From a checkpoint of a small transformer trained on Wikipedia.
Size: width 192, 9 heads of 32 (1 for keys and values), MLP 512 SwiGLU, vocabulary 32000, 17.3M parameters.
Architecture: no biases in attention or MLP, untied embeddings.
Training: a variant of Adam for these matrices, 443M tokens, 13523 steps.
Each number is 200 + 20 x the weight over its row's rms, rounded and kept within 0 to 999. Layers, rows and columns count from 0. The size before them is the row's rms in percent of the matrix's.

# layer 7 attention output (transposed), 288x192, rms 0.0652, rows 10-12,42-44,74-76,106-108,137-140,169-172,201-204,233-236,265-267, columns 0-95
099,216,192,200,182,191,193,214,197,191,191,179,198,202,211,183,212,214,200,233,204,189,192,195,203,211,176,236,184,188,187,174,203,223,208,206,189,229,204,176,178,164,199,188,207,247,208,219,188,207,165,178,196,207,223,203,195,180,243,222,202,187,183,231,257,220,174,204,201,200,203,200,234,219,167,225,157,198,227,145,233,203,180,195,189,212,231,192,218,208,221,210,202,199,192,211,227
090,204,200,215,213,208,220,239,186,187,196,170,218,199,201,196,186,165,185,207,194,185,175,164,197,203,166,193,221,173,203,205,224,217,172,201,197,221,191,175,168,192,174,188,212,205,198,211,204,214,192,175,181,197,230,266,187,215,191,234,164,182,192,217,168,206,232,209,201,203,170,214,225,234,187,185,206,190,190,163,203,203,185,190,227,193,256,192,167,200,229,220,203,202,201,183,210
091,228,177,211,216,187,197,181,193,214,191,167,170,196,207,194,201,180,169,224,186,213,193,174,197,189,202,224,204,174,203,181,163,213,198,197,188,205,206,242,204,147,205,194,195,153,203,204,189,197,239,185,177,218,234,228,149,198,187,210,190,206,165,153,197,221,186,207,208,198,199,169,187,226,196,187,183,186,206,217,196,211,212,210,257,164,189,175,215,205,194,200,232,203,197,219,197
090,180,219,219,187,219,206,221,187,194,216,179,218,200,197,185,235,195,199,236,223,200,207,208,183,214,189,240,221,159,210,171,186,178,172,206,208,209,186,200,219,181,219,210,235,221,201,200,197,236,236,218,219,168,221,192,145,219,213,200,209,202,205,240,207,180,215,185,188,223,178,225,198,245,189,237,193,198,201,193,220,186,173,185,173,223,199,217,180,212,205,204,238,208,216,214,183
090,215,198,207,202,187,211,197,200,186,205,180,206,199,233,239,187,200,213,215,136,211,191,178,198,194,202,193,203,175,194,218,211,201,192,199,208,186,145,188,195,208,202,267,217,209,208,176,146,219,227,184,224,174,241,214,211,202,190,203,195,173,198,211,201,208,221,195,214,182,208,225,194,193,174,242,183,184,215,189,178,212,207,157,177,222,240,175,161,183,182,198,204,192,196,218,211
087,184,250,217,187,236,161,179,201,217,180,173,172,194,207,203,246,205,213,243,201,179,197,195,197,181,179,200,194,159,228,158,193,191,197,217,202,175,186,220,211,169,178,249,228,150,210,222,212,208,163,172,190,221,225,221,179,189,191,199,237,195,173,161,204,173,208,197,210,203,171,174,225,219,177,220,227,226,214,221,186,201,196,165,222,198,210,209,200,175,187,191,238,187,198,212,215
098,225,172,209,164,212,199,174,191,219,203,173,199,213,172,171,171,200,222,245,178,207,232,180,199,217,193,211,213,165,200,202,182,188,182,213,202,213,200,202,187,210,207,185,244,248,183,203,192,207,173,171,222,183,173,211,204,175,204,193,167,199,190,230,207,208,215,208,172,203,201,210,210,213,198,218,194,183,237,170,226,225,195,172,216,204,245,222,202,161,215,223,188,214,237,179,185
100,215,208,186,213,200,199,211,213,193,215,213,224,212,212,187,185,203,200,190,183,215,173,217,232,187,185,210,187,202,195,239,250,215,207,189,225,213,150,195,216,176,186,212,201,217,184,192,190,229,205,199,199,185,263,256,175,189,183,225,199,165,148,224,202,213,249,185,197,184,221,201,215,221,196,210,194,181,210,191,208,224,167,187,179,209,226,200,194,184,211,238,211,199,231,213,222
097,232,176,196,196,166,237,191,190,249,206,179,190,175,178,161,203,206,151,227,183,183,197,198,218,213,214,200,215,203,201,164,168,215,163,192,172,183,202,179,192,183,206,210,202,174,215,207,190,208,193,204,199,200,222,233,180,209,193,200,159,181,220,178,198,209,169,192,170,214,205,195,168,198,199,190,198,208,190,201,196,219,215,201,248,168,192,195,212,183,202,238,192,187,204,192,190
093,220,224,200,205,191,216,192,170,191,245,211,176,183,203,161,180,215,200,235,228,198,190,166,189,231,210,220,198,178,189,216,226,186,177,183,201,200,195,184,196,180,201,185,209,191,202,229,220,204,188,187,186,175,230,208,142,208,204,215,195,200,206,206,144,185,213,198,195,252,193,240,204,196,228,205,182,175,158,205,214,200,196,206,172,188,186,196,213,191,215,192,229,228,188,216,179
104,219,200,228,167,204,201,192,234,171,215,156,174,185,233,210,172,180,202,194,218,189,218,203,206,203,181,219,209,217,230,225,200,179,217,236,241,207,196,183,177,223,211,227,217,191,196,234,213,194,173,204,190,213,184,205,231,201,184,191,184,223,202,200,208,197,197,209,214,229,192,202,207,177,221,215,203,187,226,213,192,200,235,182,204,227,199,212,212,193,184,168,242,228,208,211,189
098,178,247,209,172,208,171,213,203,200,189,212,206,199,198,178,191,173,187,188,193,193,195,200,185,188,173,183,188,202,199,227,190,224,199,227,202,233,190,175,181,199,194,184,204,221,198,214,219,196,203,203,199,207,153,166,165,153,194,180,241,214,169,179,223,191,219,207,206,197,182,183,225,203,183,225,215,212,212,207,209,195,223,161,236,201,183,196,190,211,172,235,220,198,194,222,195
101,211,173,189,229,211,196,197,217,220,188,205,202,179,222,210,205,190,202,210,165,189,194,200,176,216,227,190,216,195,219,181,187,200,231,187,228,184,204,157,216,197,193,235,209,183,210,223,192,167,192,222,191,204,223,198,152,196,236,227,195,201,162,186,219,206,223,193,203,228,223,199,185,184,183,180,226,197,214,200,170,214,210,188,176,243,172,172,179,211,186,192,197,183,214,206,193
093,207,190,176,193,221,200,232,197,208,220,199,192,205,223,207,174,198,172,214,207,188,209,200,190,207,179,180,223,179,232,201,218,187,214,229,233,187,241,186,173,206,226,189,184,202,194,202,218,238,184,182,211,219,173,237,210,172,209,188,207,206,194,185,201,177,180,194,222,177,182,188,183,161,198,226,232,252,174,236,178,188,187,202,203,187,197,200,168,232,187,172,222,167,181,175,199
111,215,203,208,197,223,185,145,191,215,191,205,161,209,200,214,203,190,182,237,187,176,189,219,207,218,237,200,214,176,240,194,242,180,201,209,203,186,261,242,189,212,219,207,203,207,197,209,202,188,211,192,204,244,222,190,237,212,224,211,194,211,188,229,194,158,173,229,163,225,220,183,194,180,187,174,184,197,171,186,259,197,184,231,180,193,206,212,200,203,225,171,178,188,168,216,195
108,210,243,164,194,191,222,169,218,189,194,233,214,211,193,228,190,182,201,173,220,182,201,260,199,209,220,179,171,179,200,247,215,213,200,174,210,189,167,190,195,204,183,201,170,194,199,168,236,198,211,173,227,197,210,192,190,174,222,191,207,176,221,212,186,208,226,189,210,198,185,186,200,174,206,202,186,177,227,209,219,223,200,164,175,191,173,194,212,221,204,227,168,206,183,221,188
108,219,219,230,173,180,206,219,153,226,186,179,223,206,176,221,171,230,190,238,210,216,214,198,193,242,161,195,223,221,195,208,184,194,165,223,187,171,197,223,209,197,216,200,221,181,194,190,182,220,204,169,212,210,168,212,224,158,196,193,196,186,223,199,196,218,184,180,159,187,246,164,202,223,210,196,192,202,186,182,206,183,214,232,195,187,220,210,210,188,210,209,217,196,195,197,197
136,220,183,208,189,193,196,196,195,206,204,217,225,245,174,204,167,195,231,213,185,204,206,180,215,235,195,236,186,196,193,166,185,213,193,229,150,223,213,181,198,207,174,215,224,224,215,223,187,172,170,171,213,201,194,205,207,173,236,196,198,213,207,215,196,207,189,203,187,192,219,204,210,203,189,191,206,202,229,191,216,208,189,169,225,190,178,225,195,182,229,215,201,232,203,187,219
112,204,222,183,186,203,223,213,218,199,210,207,217,203,199,174,204,169,206,183,228,215,186,216,216,193,193,213,217,182,184,197,237,203,182,200,192,263,195,180,198,195,189,171,149,232,211,207,199,202,151,200,207,184,224,222,219,220,188,244,188,188,183,196,229,206,219,193,210,208,198,191,205,219,211,170,159,168,211,170,198,211,190,168,241,191,224,254,212,204,219,209,205,187,226,206,225
115,233,189,217,196,184,224,174,189,215,196,186,221,196,210,175,191,183,190,216,195,229,201,193,196,235,198,211,205,203,202,163,188,217,185,197,163,214,191,210,188,206,209,187,239,197,200,201,196,190,238,203,205,175,254,200,165,172,167,196,195,180,170,177,205,222,221,210,219,208,213,198,173,209,211,193,165,189,208,186,184,195,193,229,217,158,176,184,191,168,178,211,203,214,178,195,187
112,220,195,188,177,159,234,203,169,207,184,171,210,216,173,199,187,185,172,227,202,198,191,172,201,224,185,188,214,221,186,210,223,150,180,219,209,194,195,213,216,187,229,163,218,194,198,214,225,246,182,203,190,209,140,200,210,163,191,201,192,216,242,202,230,226,190,152,206,193,197,195,190,196,214,180,209,204,211,207,188,186,202,171,190,193,202,208,191,203,179,169,188,223,208,198,195
111,234,220,194,193,192,180,216,170,199,203,194,200,201,212,181,219,207,210,232,188,196,170,203,226,204,169,229,206,208,193,161,176,217,180,206,158,234,220,197,188,179,189,214,174,231,237,213,193,193,183,184,206,183,203,190,188,201,232,233,216,170,202,202,229,199,182,196,178,197,202,195,227,235,193,188,191,195,211,147,216,202,189,236,207,223,220,188,205,217,237,224,211,236,197,194,226
105,232,204,193,183,196,225,230,186,172,195,171,208,198,212,172,178,172,216,161,200,201,204,210,194,175,152,206,215,196,157,189,197,208,193,228,220,241,217,194,206,223,192,209,205,201,207,202,189,184,183,229,215,196,231,231,207,228,205,209,175,194,189,213,162,211,218,200,211,168,160,172,221,220,223,159,200,172,219,184,204,215,196,187,234,176,240,253,188,224,217,207,189,199,217,174,207
112,256,168,218,202,182,173,170,194,220,213,174,196,202,195,186,180,183,161,231,170,219,179,179,219,202,198,240,196,231,203,173,180,201,217,198,197,187,187,216,194,180,191,187,197,196,221,208,206,187,199,191,203,195,217,210,196,174,198,218,196,215,177,154,202,208,205,190,205,221,194,161,161,237,208,169,189,216,183,187,169,183,219,223,233,156,175,164,170,168,205,215,239,198,194,175,185
079,200,225,218,189,207,181,218,213,168,207,176,161,226,208,155,260,193,197,177,213,196,186,219,207,198,176,213,214,201,206,187,235,189,216,183,189,203,222,213,206,188,203,178,189,219,202,196,191,207,180,221,227,205,178,191,230,175,216,216,193,203,199,203,216,177,193,232,187,203,203,186,187,200,217,169,172,183,182,225,205,194,196,226,211,199,199,208,173,209,219,210,185,214,203,241,184
082,199,200,162,199,201,200,194,197,211,187,197,199,194,206,206,200,232,203,239,196,176,187,183,202,205,175,211,181,229,221,196,187,201,185,181,223,161,239,211,178,187,210,200,204,225,218,222,219,202,239,173,168,178,215,214,189,227,193,203,199,196,182,209,209,203,202,151,195,208,217,210,196,199,198,199,200,210,207,206,151,206,216,199,161,240,197,209,189,215,177,194,208,165,197,149,234
084,204,199,203,154,209,198,204,185,204,214,192,245,207,205,215,184,209,183,238,175,207,218,190,161,215,175,189,194,231,242,203,201,203,178,202,219,173,170,161,152,224,167,224,238,184,195,197,197,196,212,211,199,195,237,240,163,204,184,211,176,193,211,212,191,178,245,211,204,218,191,206,212,175,150,223,209,212,198,221,184,219,170,174,209,194,198,178,188,180,207,211,197,201,217,187,194
082,223,174,202,226,217,209,205,184,202,173,213,180,236,216,183,223,202,204,231,171,214,189,183,235,225,220,188,175,229,206,215,179,206,185,194,197,212,173,238,191,195,187,204,210,187,216,195,172,213,193,210,207,212,192,210,174,215,189,195,235,176,228,184,168,197,213,186,237,222,213,220,204,217,150,202,198,235,205,199,172,170,223,217,204,214,190,204,193,223,205,214,195,197,221,198,231
085,200,203,228,217,203,194,206,229,205,235,216,191,198,223,206,198,188,197,200,191,205,191,224,203,170,201,210,189,182,224,196,187,183,184,180,204,188,200,192,228,234,193,216,181,171,244,188,216,190,222,211,178,208,200,194,184,194,223,209,211,220,190,176,203,193,206,211,237,174,172,189,188,198,213,169,148,214,202,191,189,215,182,216,201,233,174,178,167,212,209,198,200,160,166,206,183
087,188,212,201,218,209,178,198,228,194,223,178,184,195,204,171,196,237,214,195,200,217,211,209,208,200,209,195,201,194,193,199,189,207,236,197,224,204,182,215,197,225,190,183,203,189,184,217,233,218,182,213,218,185,197,209,186,216,168,193,216,188,216,201,211,178,216,188,241,210,188,183,192,201,225,209,223,203,196,253,207,207,231,210,200,180,243,228,204,177,179,184,198,205,249,225,164
094,209,201,192,221,193,162,189,201,192,219,183,197,188,166,218,185,205,209,235,181,198,187,186,203,171,204,196,190,164,226,197,217,185,198,206,172,174,195,181,182,167,173,209,250,230,194,234,196,210,178,158,220,224,203,188,197,194,225,220,207,172,207,191,197,200,216,199,197,188,240,184,211,220,136,247,230,169,186,204,199,223,194,172,198,215,233,219,207,153,205,243,220,200,194,212,196
# layer 7 attention value, 32x192, rms 0.0665, rows 10-12, columns 0-95
099,182,225,201,212,205,179,168,206,197,199,193,209,196,207,159,213,235,164,173,187,205,184,196,198,180,221,191,190,205,220,239,199,194,196,155,170,223,224,192,198,221,184,231,172,211,225,184,208,196,197,193,199,185,232,206,188,195,202,216,193,204,195,175,214,208,172,203,186,210,205,210,215,197,172,165,181,192,187,179,198,164,191,211,204,217,198,208,200,215,216,237,177,261,212,212,186
100,198,179,211,176,222,226,225,190,192,213,213,198,198,215,217,218,185,216,206,226,202,254,221,192,180,186,189,176,197,170,193,176,204,216,218,192,197,203,190,191,235,217,209,208,182,221,203,219,202,195,203,218,177,180,170,207,174,219,210,193,181,207,208,210,227,197,222,181,207,179,196,163,231,226,164,198,197,238,165,140,183,206,158,249,196,165,213,204,221,199,188,206,223,225,185,183
096,199,194,226,170,182,176,197,203,197,213,205,200,218,225,187,228,210,182,193,197,230,211,177,212,159,178,220,225,214,216,215,191,194,199,217,188,193,205,203,174,180,241,196,199,174,202,203,197,183,195,226,175,207,215,204,198,184,234,224,175,185,175,185,201,211,188,217,181,190,217,197,167,217,204,225,204,216,173,220,191,188,198,188,193,202,223,174,226,182,196,186,242,206,211,153,205